config.yaml
hidden_size: 64
rope_theta: 500000.0
bias: "qkv"
tie_word_embeddings: false
schedule: "wsd"
decay_shape: "sqrt"
final_lr_fraction: 0.0
Each number is 128 + 24 x the weight over its row's rms, rounded and kept within 0 to 255. Layers, rows and columns count from 0. Numbers have three digits each. The size before them is the row's rms in percent of the matrix's.

# layer 4 MLP up, 256x64, rms 0.269, rows 111-255, columns 0-31
110:107135139124157149138112140135126103098093101150141111124109112133106111100149108124091133142139
110:122165116115122125133152157080110123160137188104161098096130099142137113134150128152082116110144
094:126150121076118135110162052119155083138124151139138126147150152177151153142157127152114110098117
100:133121140159122166193111104137124119148115128111127134133101153138126095097097135125118103152144
100:119136137112141167167126094137125104097084124170145127148138095110135133103088105204115151122126
086:135118103146078087131135171140097140138167139128162150109098113164088099110098140108104152114096
102:104116170122194121147157101134159155101098143099108109118123135066110144143111111120096139137107
104:131167149103143103136091148106140086168137161113120116122089114132128156129109109127075115130113
104:123119115139141122154108105137103178109106154091108105138144112087114141192104120118167134134150
102:109101119120068126122118164131110145107097148117108134130135106184114080138158103116165136120149
095:108102163115136140096104125143115161122127111075112141111131158130118104112138117135111104143098
099:119117124131129125110100138134099127130122179164131123145104165133131090095164090136129127143138
098:120152176128157136121097102083130159116134125168100101114152120118141155162121111180106148103145
113:091153107134121131135140131139109104141207141114075109117079125163137108137144154105132135134104
105:146103160125126121134128081134135168114151167114082106163181134118157159174120120094161130141117
087:135145145106148148099085120107153131083083119111134124128153108135126178139150214135132133143161
100:066125163146146155160114126105146127129153154156142111144114124113094080128147111153126139101145
101:117143128146133082107139135107139093139098141116171124133134112194114144133146092115110101121144
094:165137155107194122138133074138130089095121126147172128154137104161120130091102146135100111144112
097:120150171133179155130094113101114157116165158152127112159102106133112150085125094143117089133120
100:100175169113157130169136106140146138104110130169129119131080175155080116140101124149092093111115
096:131128103097097161114134147081153113137141151111150083161135146108112139141144149142163149128099
093:194099107134146125152109092142092135133118120095192140133104146162076101107126156106142144095143
098:093131142125167070136143130124140107154118115155110154150092127106130108120171122146109077119134
091:162118159131153144126096136127115155163143146127094097122106117143121098169131120134128147153097
109:091140179116129112149098133122108133108113120147136121134131123098111137168097120144150172142227
099:129126120134120120135106125136131084120100103156130152151121129127112108129123130165144131128111
100:118106102128140155143127151131104140127175161109086135130101148098127110141087097072123064134140
109:100184141100113107119122131121126154147103123106160105115184124102120141118122097151106192154119
090:089124116179170104145133141131118139128114131112105100124148118137122138145149163196107091156124
099:103147116131222150133142088163136152137132135104101101119112105134132132124140125120168108117145
099:103086105126152084142152120125157145143119090150137124132091164099119111147138143125147144161122
091:139125171150123112118169100102103105088153179154121105126145118113137126113121133135127107106141
102:146127157067151134108162130120118117091105127104076145118171120128147124134117146133111124127090
099:132164144122096125152153121125126119104116142158114128167131160151129164126070198140141123160119
109:119094142117174129132162155110115178094105125138113158118113117119111119102175119082150153132147
096:108107134133099124152126134147152103110127090105102127144159107155108127174172158175145137152133
095:142114111173123113144068107173140153135135110156132122181102155168125119098123164134106100092131
080:134120140121114126125125133139095105153108134148135105129143147109160124107131045090098128143108
095:097108120085157133111130121144118119129091165112128144176139120089121128110143117085136129144157
091:118110131133109147106149153132165074106129138119138174143124120121124180143202113130099131116084
088:140175103086177117176126083156118149124166167171141138099137095121124139098162112175116096105129
097:104146118133151114129125094080202114140141158129154101142137101151141106156140134110076121133126
110:111078095099153139147126140155098123138129134141133108156157154142105112113103121130145130115201
075:176101119117144118158140137138143103126105098159176164144118136164136123110147150138129096097088
098:119133123097173132122116111155133134086105132148132137138139112132165151127137140136138140088091
103:103149075140086136128181144119130076118134156146101120155132140122079150134108108117146138139126
103:119128108109148135167178110153121132114093096131104157170128134125152134105121132093126137146109
092:132111117119104177137145102138099114117103106154068132187141159125135148125103118090143110145092
113:169122120109128152133148083156202151109125117112095144155125140128114086149189115115128152128093
092:096107115171128125143119148135159128126140123149116111152127174166133105152170101174156129142146
102:100128118117133121149089131140169123116159160128121137134132134105134173133155104119112109120085
102:122169144115153118087115136128166134130148138099147150125122118096062113125159116142145118097117
106:100147111163141125152137134145117136156140169093144119172120126085127133082147120116090085149127
107:118158159075128124153124143110139148125104150128113118110121117117127085137078155125118084147140
093:124149125084108170165121128099177115121176092133123137143105174128146122155092138150111101133111
103:066148128149130132093130167148155135151139156142139091154132155127109111141132144148110099138149
111:109121142079128128168151159115150124161110103175107118120101119114090132124081164143131094136129
104:080139106129142127126131066089181096112143068071140139154108133145108129102141102150125127120125
109:139112137107102143117101109094180091150117100110127133123139107153108098135124154144104174158122
103:125173146090141140158129100134108107114132118144140153103101145138113098132127129119121163101145
103:161120145151150096114119114089114119147139144114144097157155120106093162121165144110110109155124
101:123116140119107153112145167084140112104157179089149125133080125139140125124151166108166124120135
098:147098147092094158165170134127090061135102120111128128134138146103091130117086145100154161104091
090:076138167151122158136097105123110099129101158122100185153183171150123120098110116112136123131133
102:198128122108135124158118136147087109137132144128144117130165162127082151131108140117120140110123
103:115120141124159105168100169169071129137138144156115084149094081142110140107117131158124100136150
105:154143181137172116123104100097107124150148161139128118143109075120113177128160110112077124105127
096:112129112165114121163140133145124127076143133154139110153116137113111139092103145163172125104117
111:134104154107147115094107106129143126123129090129127120129176100108141183137118167162111106143120
092:162122137101120164116118176174126139127080129110119141141185110120136116145113096115088145124101
104:096113125129121139087082143099189165137127140132173140118126109113109148142087150185162138131145
125:129145130091145140102127150084141119120160140151171119139117151148149141053150132127103093124136
103:099144116142101142098099089122124125073151142100079125094116147129094152135078138101140114145100
098:111127130133142131167139120136101145101140136136153131151118139126130162106068106170097159153114
106:129115098116114102133143097141132105132138137090114154146156144132147161136137159103152186099102
096:109097159125113107124133137134122110153109125129108113164153093091103196141122099128114124119064
097:123162163101103143100134124136156091104126116084173134135119105169088140143130143153171174165126
095:123133154096119137137124127120148131138150073132126140093147119144116139133131127143110143118126
099:157137097124128132135097113156087127133092112162118114126122136130119099121121115122110195121123
105:116104169125125105136112133104098126165121130156099125125091099139095094162119175136131119125167
103:140079131118096126109175094151123120125111153125155157160153160104141124107092132103159160138102
110:114119148113157114154136134145154128097128142164135110138167096080115114139158110118118138119158
091:091166129097095137142124150138164123155135093155151139152068116153094135149141067100149127106163
095:098189104152147124142110116164128102139093170104132139172149146149077153124146150135105138137096
089:125154135135113113151094133116113104112103140152147149132136150128102124150118128186148143113124
101:125135139125115082137163137124144116107107149122110089155152109119106144156154131137181166124111
100:124164151121118156103172098105169132130172095115085128168134148148105098092102139082160120154115
104:155150138110108150172078101154124150148153103121148127138131099091122120163119125130119135137126
109:145169103080101155110117154089149148088096094130154145157113135140152141123152122169134127141115
102:114139130099128139171178161121120079122156143130124120179128142170135143089120132091118081137115
119:122141111120149125191139135139108104127151143138123140114116125098091159099127073152084139124157
105:198135086098120125104113082120141131125127141102140117114173155129130132101107124108136150169172
083:119148126156130128101122116121127129155173112110121113123120135135133125124107120115149138133099
094:122144152083171108129087094121117107112099119084135132128146141116067131119122135155140118159124
110:120156129105129166136149129142122123111114126140178100138134137123156112096113121095174147150119
100:110119126098139134129078160139100169101163152112129160128076127117123130149087166130124113119144
107:111164136096147132106127140109156124115114107105134145144129124108128124138138121150086118149141
095:149106161116090098164155157144118106166107120117136144146144137149134126085154165075158146127100
098:091121122163142107130098116125148145135123151119138123132115160155094170152144133143117144117120
097:128130176143118137174149087150119109113087129124112112122153125131123104131098168163105116138082
096:102136151137128161140125099149164133097147133139113153145124125112124140119138126085139147101121
096:114134106151095148115124115131168125168155106086141121142146138148109132156123117087134157143092
100:137147107109121155156138110121124092122120094097106087102161161139133146105116104153104149166141
106:116093072127125141174105139176134140115093144106133123111163153100144139161137128113168149125121
094:144135111117096124079118138116171118157157122132165104113102146119127137081132138091140107141148
099:128126065138124114130106150131142126114159104132187100136124113160076133130120129150197162130163
099:147064092147123137153127134167108102142153186124120125134109145148107130095082140108135096113121
099:124134118126103134134098179130102147084140157125113118169107193123089104121116156149157130147152
099:128135071149150138153106123146148119185153109128106095082148143125129128147104121116131141161116
112:105149127134105114139136096129172134154106149138167115138145115123060121124152130122154168159130
094:139141078139114179130140106161149131131120124134151141130139150099127122141148136109137172167123
091:122153137123099143109099121110112096082114138118125113135133158119130138145131163088117128178137
116:170137117127093154117110084116151110139120130097137123151155142147095138180102186122098130114141
116:112105121169128073135115150167095076151117170165132123102127162134128135134112115112131097156104
102:090165152109125134154130092105174127121128160123154142157124165154118131127123089132112146156132
107:057137153094164131140192130116098110115151117178097093126133135128136145114108114131134094131141
101:143133112137113141102159106097149135136109106090143093142149129165116127131142140111136082165141
116:138127139132157151114132162094098103120122173161141139155127120161156130066122120137112107138097
096:126124077099084165125157158133079118108131162109152119133158126133103095132114114108172155137130
110:108180133104129161077131157111141145117157158119152087135123110113137110118147116128127148139159
094:117160138087129126110149154109104106131136089087118150127100126132107148158157134108125127105130
108:122155167123157132140094099114114149147124109150103144126128091100129105118136157153096135098121
092:121129183174157115139113103145186148164155174119128125101128146159161132154152110128102105133147
099:096130161141142149096123104124108093190104127134176151105089132128059111099133127114136135167124
096:147148143140093171155123086153125148109123138128116142172143169147134119122119155108188130141125
103:068103100159126136118151176138113139152180149150150112107126130125147094074158100112155112121146
094:108126149089167092161123119125119130144107152154099137129084104057106119128100120163110110106113
093:106122154098125104146156109121119154136123141165131081137119142128132088164135123141126082162146
109:116119137129147134103101129111138132129156184147067104106101167136113113129081110119103121158151
098:124114133083123137138148089137092088115118105117123162151136173150095147104107141119166169189118
103:098150126129105122132147144122159123152150136122121123144128142168172089085176126142140133087112
092:166141115149113164161140152105103113110103145135113115120167144167113107098117087121119101139140
094:078118119115141105133158124130141131116174122178161166105105137140083076099120119096132133160136
108:131162110105105169143148137098146095154147137134118119152118133131115138129139117112156149145117
097:108124170125152126099135116113120122111114164112172156093149117143127092096126103098130138089114
095:120158126112142114121127131102141134101133147162129159146148118137148155103108119171126159149092
089:081131145124169134152121117115112128082141166143131120147100113131147111120179146156146128138136
106:142113136174157143068095132117135081109171163111133131152094134122094134074160133116122130131113
096:118132150115161166124119096155135205092117135138101107124129122132129133166140117157118147105098
106:135136139148104109118110059135171123127103125076133126087175170121113120134115144120110143150120
100:164159126095097139103104087123118132107133124118139140139112138146141140133105167107117179102123
094:077166148138101127134138113102131077148157116102117163146136163171089117127122114092137114110136
096:108097120156112152159102155124123149151149116135127110111121138122124113122096124128131118138129
105:124125159135165126133124117153109138088103148135129147120132086127129196121136151183127142122095
# layer 4 MLP down (transposed), 256x64, rms 0.111, rows 111-255, columns 0-31
095:180116127117167110127104130103129134148169089091125136149143130161139149119114141106157136118105
102:117085127132111140145078133132162116087083123123128140177143119135077135125137164129140132143112
094:111122129184140132145109185142087146115115126102078167095137137104118145130094115140098126160134
088:087109126123138110081150144192110146090145111127134146135177132129101135145127137126139160101123
103:142142154121165139120164104127163161133101155135096142127134124180133075150086154138115127158127
085:111133143086197125106152101091135101120103117130097098108139134102165120131172135143171116133158
096:159091123120124114107132134148122079140136139094130109126108161136108098123077171092163118090096
085:135070124142114114136153082113112129091140108159150124157130158158164118150142101147121173111124
118:163084089139112103160115136151171165127128131168089128113105162144103085147119125129191127144115
086:157153112166189143143095109125129093153159112148150096113084118090165154137092124112092145143130
078:130156114112143147170163131106139114119117137242152134136120093114135147116121133098135134104165
083:110152151129108134156144109133119150181172091082096115081160126130139148118057123150119116116121
103:118119167118118133149141118098139107117114185151105122180118114132121105121129122102137114138124
106:146129156126132161112130110116158161126075098128166152133170115093116131075125084153128127103163
097:132116123117149083192128098152122149116113126162112112119132162147156112148151139143147099119127
078:121109150115097084117151132125107134116107131138112141124145108119124094101106095134169118083142
132:131142156129127134086117138096129177105166123127109125117100138109108110123158128125085180147123
094:112114125128187145126126128089170117172138151177102099126098113092131116112129115110139134141073
079:123122136125190096118103101099125114137128131149175118121097137113111136151135170110136121047133
091:108123155120104093092160165180122088176138101122117152107129170126156134153150129130153116097104
090:136066144161131092135143123136111121158117134136145151151106131159106105130082132104115119107194
125:082123139172141139156134151164147115114127152137109169068154137138144139131153125100102116132156
083:108125120130126122091111134122137116129129134121053125110154134118151168154125135128127124160125
084:158122128116086152105111123123111105080158144096128098112165150148116124143099132115163156115126
095:094127140129131092092120160139112128133156108127164148138123122095127144131128077178099114076174
117:135090132098149172180138158113133126117121150148138139132105096082089132125173177126138087115143
118:075163147139121085125106151154102119098127128143165186109110116109116148128134114148146119140078
096:120176139119125133142167107163125098121107110124140135151105144130133155064166098191132155068129
080:142111132098102124116172106119096105123139100147131157124157121141158139114109169118181092088178
101:102156095177168135098107108104099145151152108139136096120156118138166093130127116142102151123134
101:108103164139166109105120111137097145131126100104108128103129091153157158147121159138127171119170
102:125093150144118157153126102118126137139118121124100140145102121200090087120117099160158131104121
085:093145070112135140128093145151132139138133110088144130113105135120109111115136167115147177132137
105:112118100083118113167127100139132169139167152151133141086141151146125154117120131135117117115205
090:114147146140176155133127130079114121080119088124121077133106148119162150141129146121139169140148
108:138155113139101127148108099137125151143142130162169121172087131142141143182095127118162117130111
107:112087112149111131126140143130154168139085130096168184114087130160134114145164102160129129149134
100:084110115184167141142130092153154128151100149163106123155156144132121126080133106118116147123101
071:109091161115125149121138117106120143090146128190125102113104137167098137105110140116143152101183
102:139095130172141112147113127159164148121135120141163141132144097153109159111100123099091114148155
089:126160111122173112110144173146115129128141133132103158111162119107137140072128092123123132065156
086:147118107134148165108142142113140140113102191149136122117139097152116107076124081113106114112138
095:148140167105087128114132148119137178149106156108110093144121128103144108118156154097150119094152
122:113102113114130104163147120123121137117090106148127119103170114179166124112132141115142136127151
103:168098121098123117158153145143124126121111124138181150149115127176124075112141152176095134143080
093:129118112125137136127131115124159119124123124110118098152101117144112116141105145124079166157159
112:086119122095118140118109141136149129142153134169133115166165121062141150139158127116101139116134
118:080135157131149140140118136114154129123093118113124177166105161131128145086078118121108131143125
087:106149142127110120098159109144177106112175157121144113083116082147142111102140144117134144124150
131:141135175139112142076145184138163131141086141089112136121112100114160125146114107123089121128079
095:126109170112167130091121140158099112124112105147123151092106148084111139087130095104128136095107
105:126119060107129107146151152171102128114160121153117120111140120134139127117152166125127124143094
091:125124149130127202162145181129123134129112102125112105140152131127155138105113095128119153162174
103:164096128130131124108127164125093119110101123176127168102138128159143120095097134129127136084098
094:135135113162149109137090150096132087125153107121128162147113105143105166108139113144153142167142
101:173148127093109117150121143126129133119152124149113157145129145078142147146137167142098088140107
117:123128097120158137102127125178093141113137166113122105103179148102142138126137137108141130132144
108:119156137106140170139162117144072138099137135109141163156123118172128137101166121105122175138134
106:156102166103130126117101151156102157155117156205102117116152126128108121144096159114127132125145
096:061134124122130109159134117157132138107107091140139156145062183129142105116122121105117128151146
107:111099123152174104156107147157154136083111116167101129167124094090142115096112166159166134161138
104:135166103128136145116168130080122132123104154101135116149135096129144135120079151156147164122133
089:159130174130132175133131126132124155141144115184133133121144092133158150111114122112150128132153
118:145094137108136104130103135178136109088141120152192121131144165096173127119111094140128127143162
103:149130103089148107113179136124137140114137112165143096101059123090139102103143121105128128140098
105:141107121105095089130144125137180114144120114127146102128124110143169097088114144112104168149140
090:127111108126123161100155112111146125131101134086138114110209154109158114124113133100145168146097
106:099133090140111126144120175150123094120149143103113075102138108140102129098148077100150134177112
084:168145141100139119121111105112100111130119132134121123151114121166146132145131129081114120138141
108:137086095165176106185155137100152150132156091131120124110106143157108127158111110140139117150112
103:136135137124081138108156169148086118175163117126100112153117081137128099173109084097104140085152
096:148130106139086124164113151113138130127133160122096087131164148152142145126109175099124089142122
122:105132150136133155107138107128117081145154144127097160110137105137149125113131110112120092107147
091:094124112099140095130155147099123163173139102146156116144148122124150093090144134148135115097118
086:174141124146137135155160182133113123134096129098135089122167138138121113157145120103149116098116
118:125175124128140129123131143143134100115158135174138090127100157138116142140133121149077123134110
100:119101078166156131123136094162159147118177112120152106124143180163141141142112109114133105169129
095:140104135116109126114120132129076167142120154134128140115134144137122165140129129107110104091145
086:149119113150132111099145154131116126128137182155143106147088129131158126142132133119118116138138
095:119123131150112101132174155112134138138139127112103138118088134077116152137130135130155095089152
094:119164140116102097152103132103141133186116128078130109149167156115135123105138094127130175146110
101:103164099140130147168081142150120126147138114079130090148147125144157130125182134140147103131129
108:135140089134145115086116136116104130128094133063150176107121128170166146111144144115157151137093
096:162108123129163144147110148166129131103126169147111143126118170092137137112138175116087064148141
088:150074139113115119119142113086134130136146108115094097099149090140155120119131128121195127125122
096:119164098104150133105160120086136135123167101082121132100136137149130085075139102076159122127146
096:110140112105154164116102130165082119127136100143127158090135129134160129124095160119088088141136
103:124123126122138106151099129100101105107124157152157117112128107119119149151140131190125148093150
101:146162140146091183103120112134115143141144170163138136111144104146106202122094120123105124072100
097:127139127153163119148094127145102166105121133088120127098107147130105126086058144115134155119102
092:120111144147118140109104106133128168124123143127140121074079126109104105161122110149147168140169
131:116112124115118125148075129184120117098148092109189105148120148094138136109160144142157087121163
098:081143154134100100178137158164135128141131114127146137143138116105141090157153138133124122093110
079:089151072102166127140118113107108114098115140108113126085149130154119136090106134158153138141141
085:126161112159104122108166167113159159113110130152155123112116107132160129155101105140148142072153
104:123088152143072096122148152113115144169155136101088133095154123127132144165190091124101086103137
097:113135127059148135119177126132091105136129091120087120104188162116114133107147130136108144102075
108:108096135130173135141124143120150167129153101162159147096098155112138114114122137119074101175165
081:151168114135112111102127136130161122116126126088126105109120091135094109119119101140120139144155
096:104105127149078160106146119122155138148127108156127093136139165121108128127119129106135105129138
105:159114143134166160158112110138123145131097115154114107123172111124102119169136153095140077135112
084:158107119160145108124122143079101074139137114131128120086120115158132113144082114149155157126102
085:126152160078190124124150139109082132098145147164141132132089097131146139102122150121117120113150
102:136089180181142099134134105126109146132106126170142142135131105126105096155078117133122125164129
107:131065110121090124130138116132103136118116126164110116117160125113129132120136132148168139091135
090:096126139118169108155140122144122167114080146136108157120133098135151143152120144166104128123116
090:137116084138125134126182126093156113170191133110116110153128147142131142130140110117150114102130
086:100181106127127142077126131073128155114115089105125154116165103144133098123180117121149140133149
092:172119135150142140094104071132140129131104134118116124106148095167133138116158137107102151091108
078:130097149148119137097122101112118155128117097119113121117081152157120117118155159128124140087172
108:106142110142116169142111150113141112137127125182106126153124103089106113117116145134097125102189
089:123147164132144146085114123139139106091106170114109137147141097159124134081122132133090142116130
089:128117111104151112122178123150138148139103129121107148142138093135107136105132070119163099076133
112:133112123164140127147106134126082147112084142148119150113135099096150124072136109118131071140134
111:099119116079130154134135098089130136117168146094110122162179104122130134140152109163063138104164
091:128127161156109116127146119081096153160138066091114108088132105086137103116143116112171141103168
095:186133107146116101106094139150159141155101128068168160121157114120112085117155117109152140125114
097:116123147143157116148142150145112111111110161145132121090141103131123098128137106146116189100110
119:116088179140124121130114129157102119104101146148104126118108119087173154096113148105110111152153
106:123118081083171113142125160111140119142113150151139133134157134148126123159140112115158133132096
098:129096125131139131165133120139098101125134103147111138101117155168127131128098128118146083111116
087:152156117142128106122132109149090104125101139126122113121160120161174105083133129127134101101189
122:113117123152115139117146131118167128128126130119118115089100089142125165119125113090121134168135
089:128121140129131156102168142164124141105084127126145134122114106119127148114154093123142137180140
087:155142100103108100168144145146117144103177136158081105136202121123192103117116129140098116105103
098:100143105125160105114132130110131099128119128110116108076140071125150139124163112142096146118140
091:140178144083102108134135079116158140117093095100095156149143142155100160195097174123144144130097
095:156115121136129126131142139138120115134152114119150126101142128180128130133127137110159140140182
111:096163113139111122121149149129144130132109187153142076109106128159124088152162104125116096144143
096:125133107112116105152144142116104110126090094113190140143137097128148137153169166135155149099083
102:158142134150107161137154150115174137104120145117118113130194091097094104186145115129098122103113
093:150108145100162148107124106135113112130118119127138153125113111106080154157081160093132091147142
088:098115159097145129067131086141151122140146100112142092148099142112142147165131145121177163158086
089:155117097112126141129120110094109141162077102116080088130104149122183154130145119164163116156101
115:080146139139107130126128126111177137104125135151145076170155144130113135087095118161139118127163
092:132131092117097126147107127128173131150127094144098107162117112119129138163131143148115109183178
108:137121158132059174132099136111095153148137133109098178115165078135144119109141161143144110160148
096:127127170134166118102096131111148145142094123156109139132133124137150110111103185169123103118172
105:137155116081105135158136131139111159150088127148150119103153125111188150169102147106114135114125
086:121112132095113128126100167110105071098135129110157105124091109130138139122122135142142109187166
096:132097124083159124121150137107079110162145093150130158154116138175134146136166125113164101107138
090:099111149171153105116152141122114120117144131141121119145167133146124147124168135125068095165102
096:166101099136117096131123155127132181110078116131151098101152122099143104105131158129143156161122
097:104136137108159129096165130151104120140152130146108105121153126109161142127132117119130111111110
136:130126129081128103105111128176068127103152155103141148159157148146138122099142160127112149138116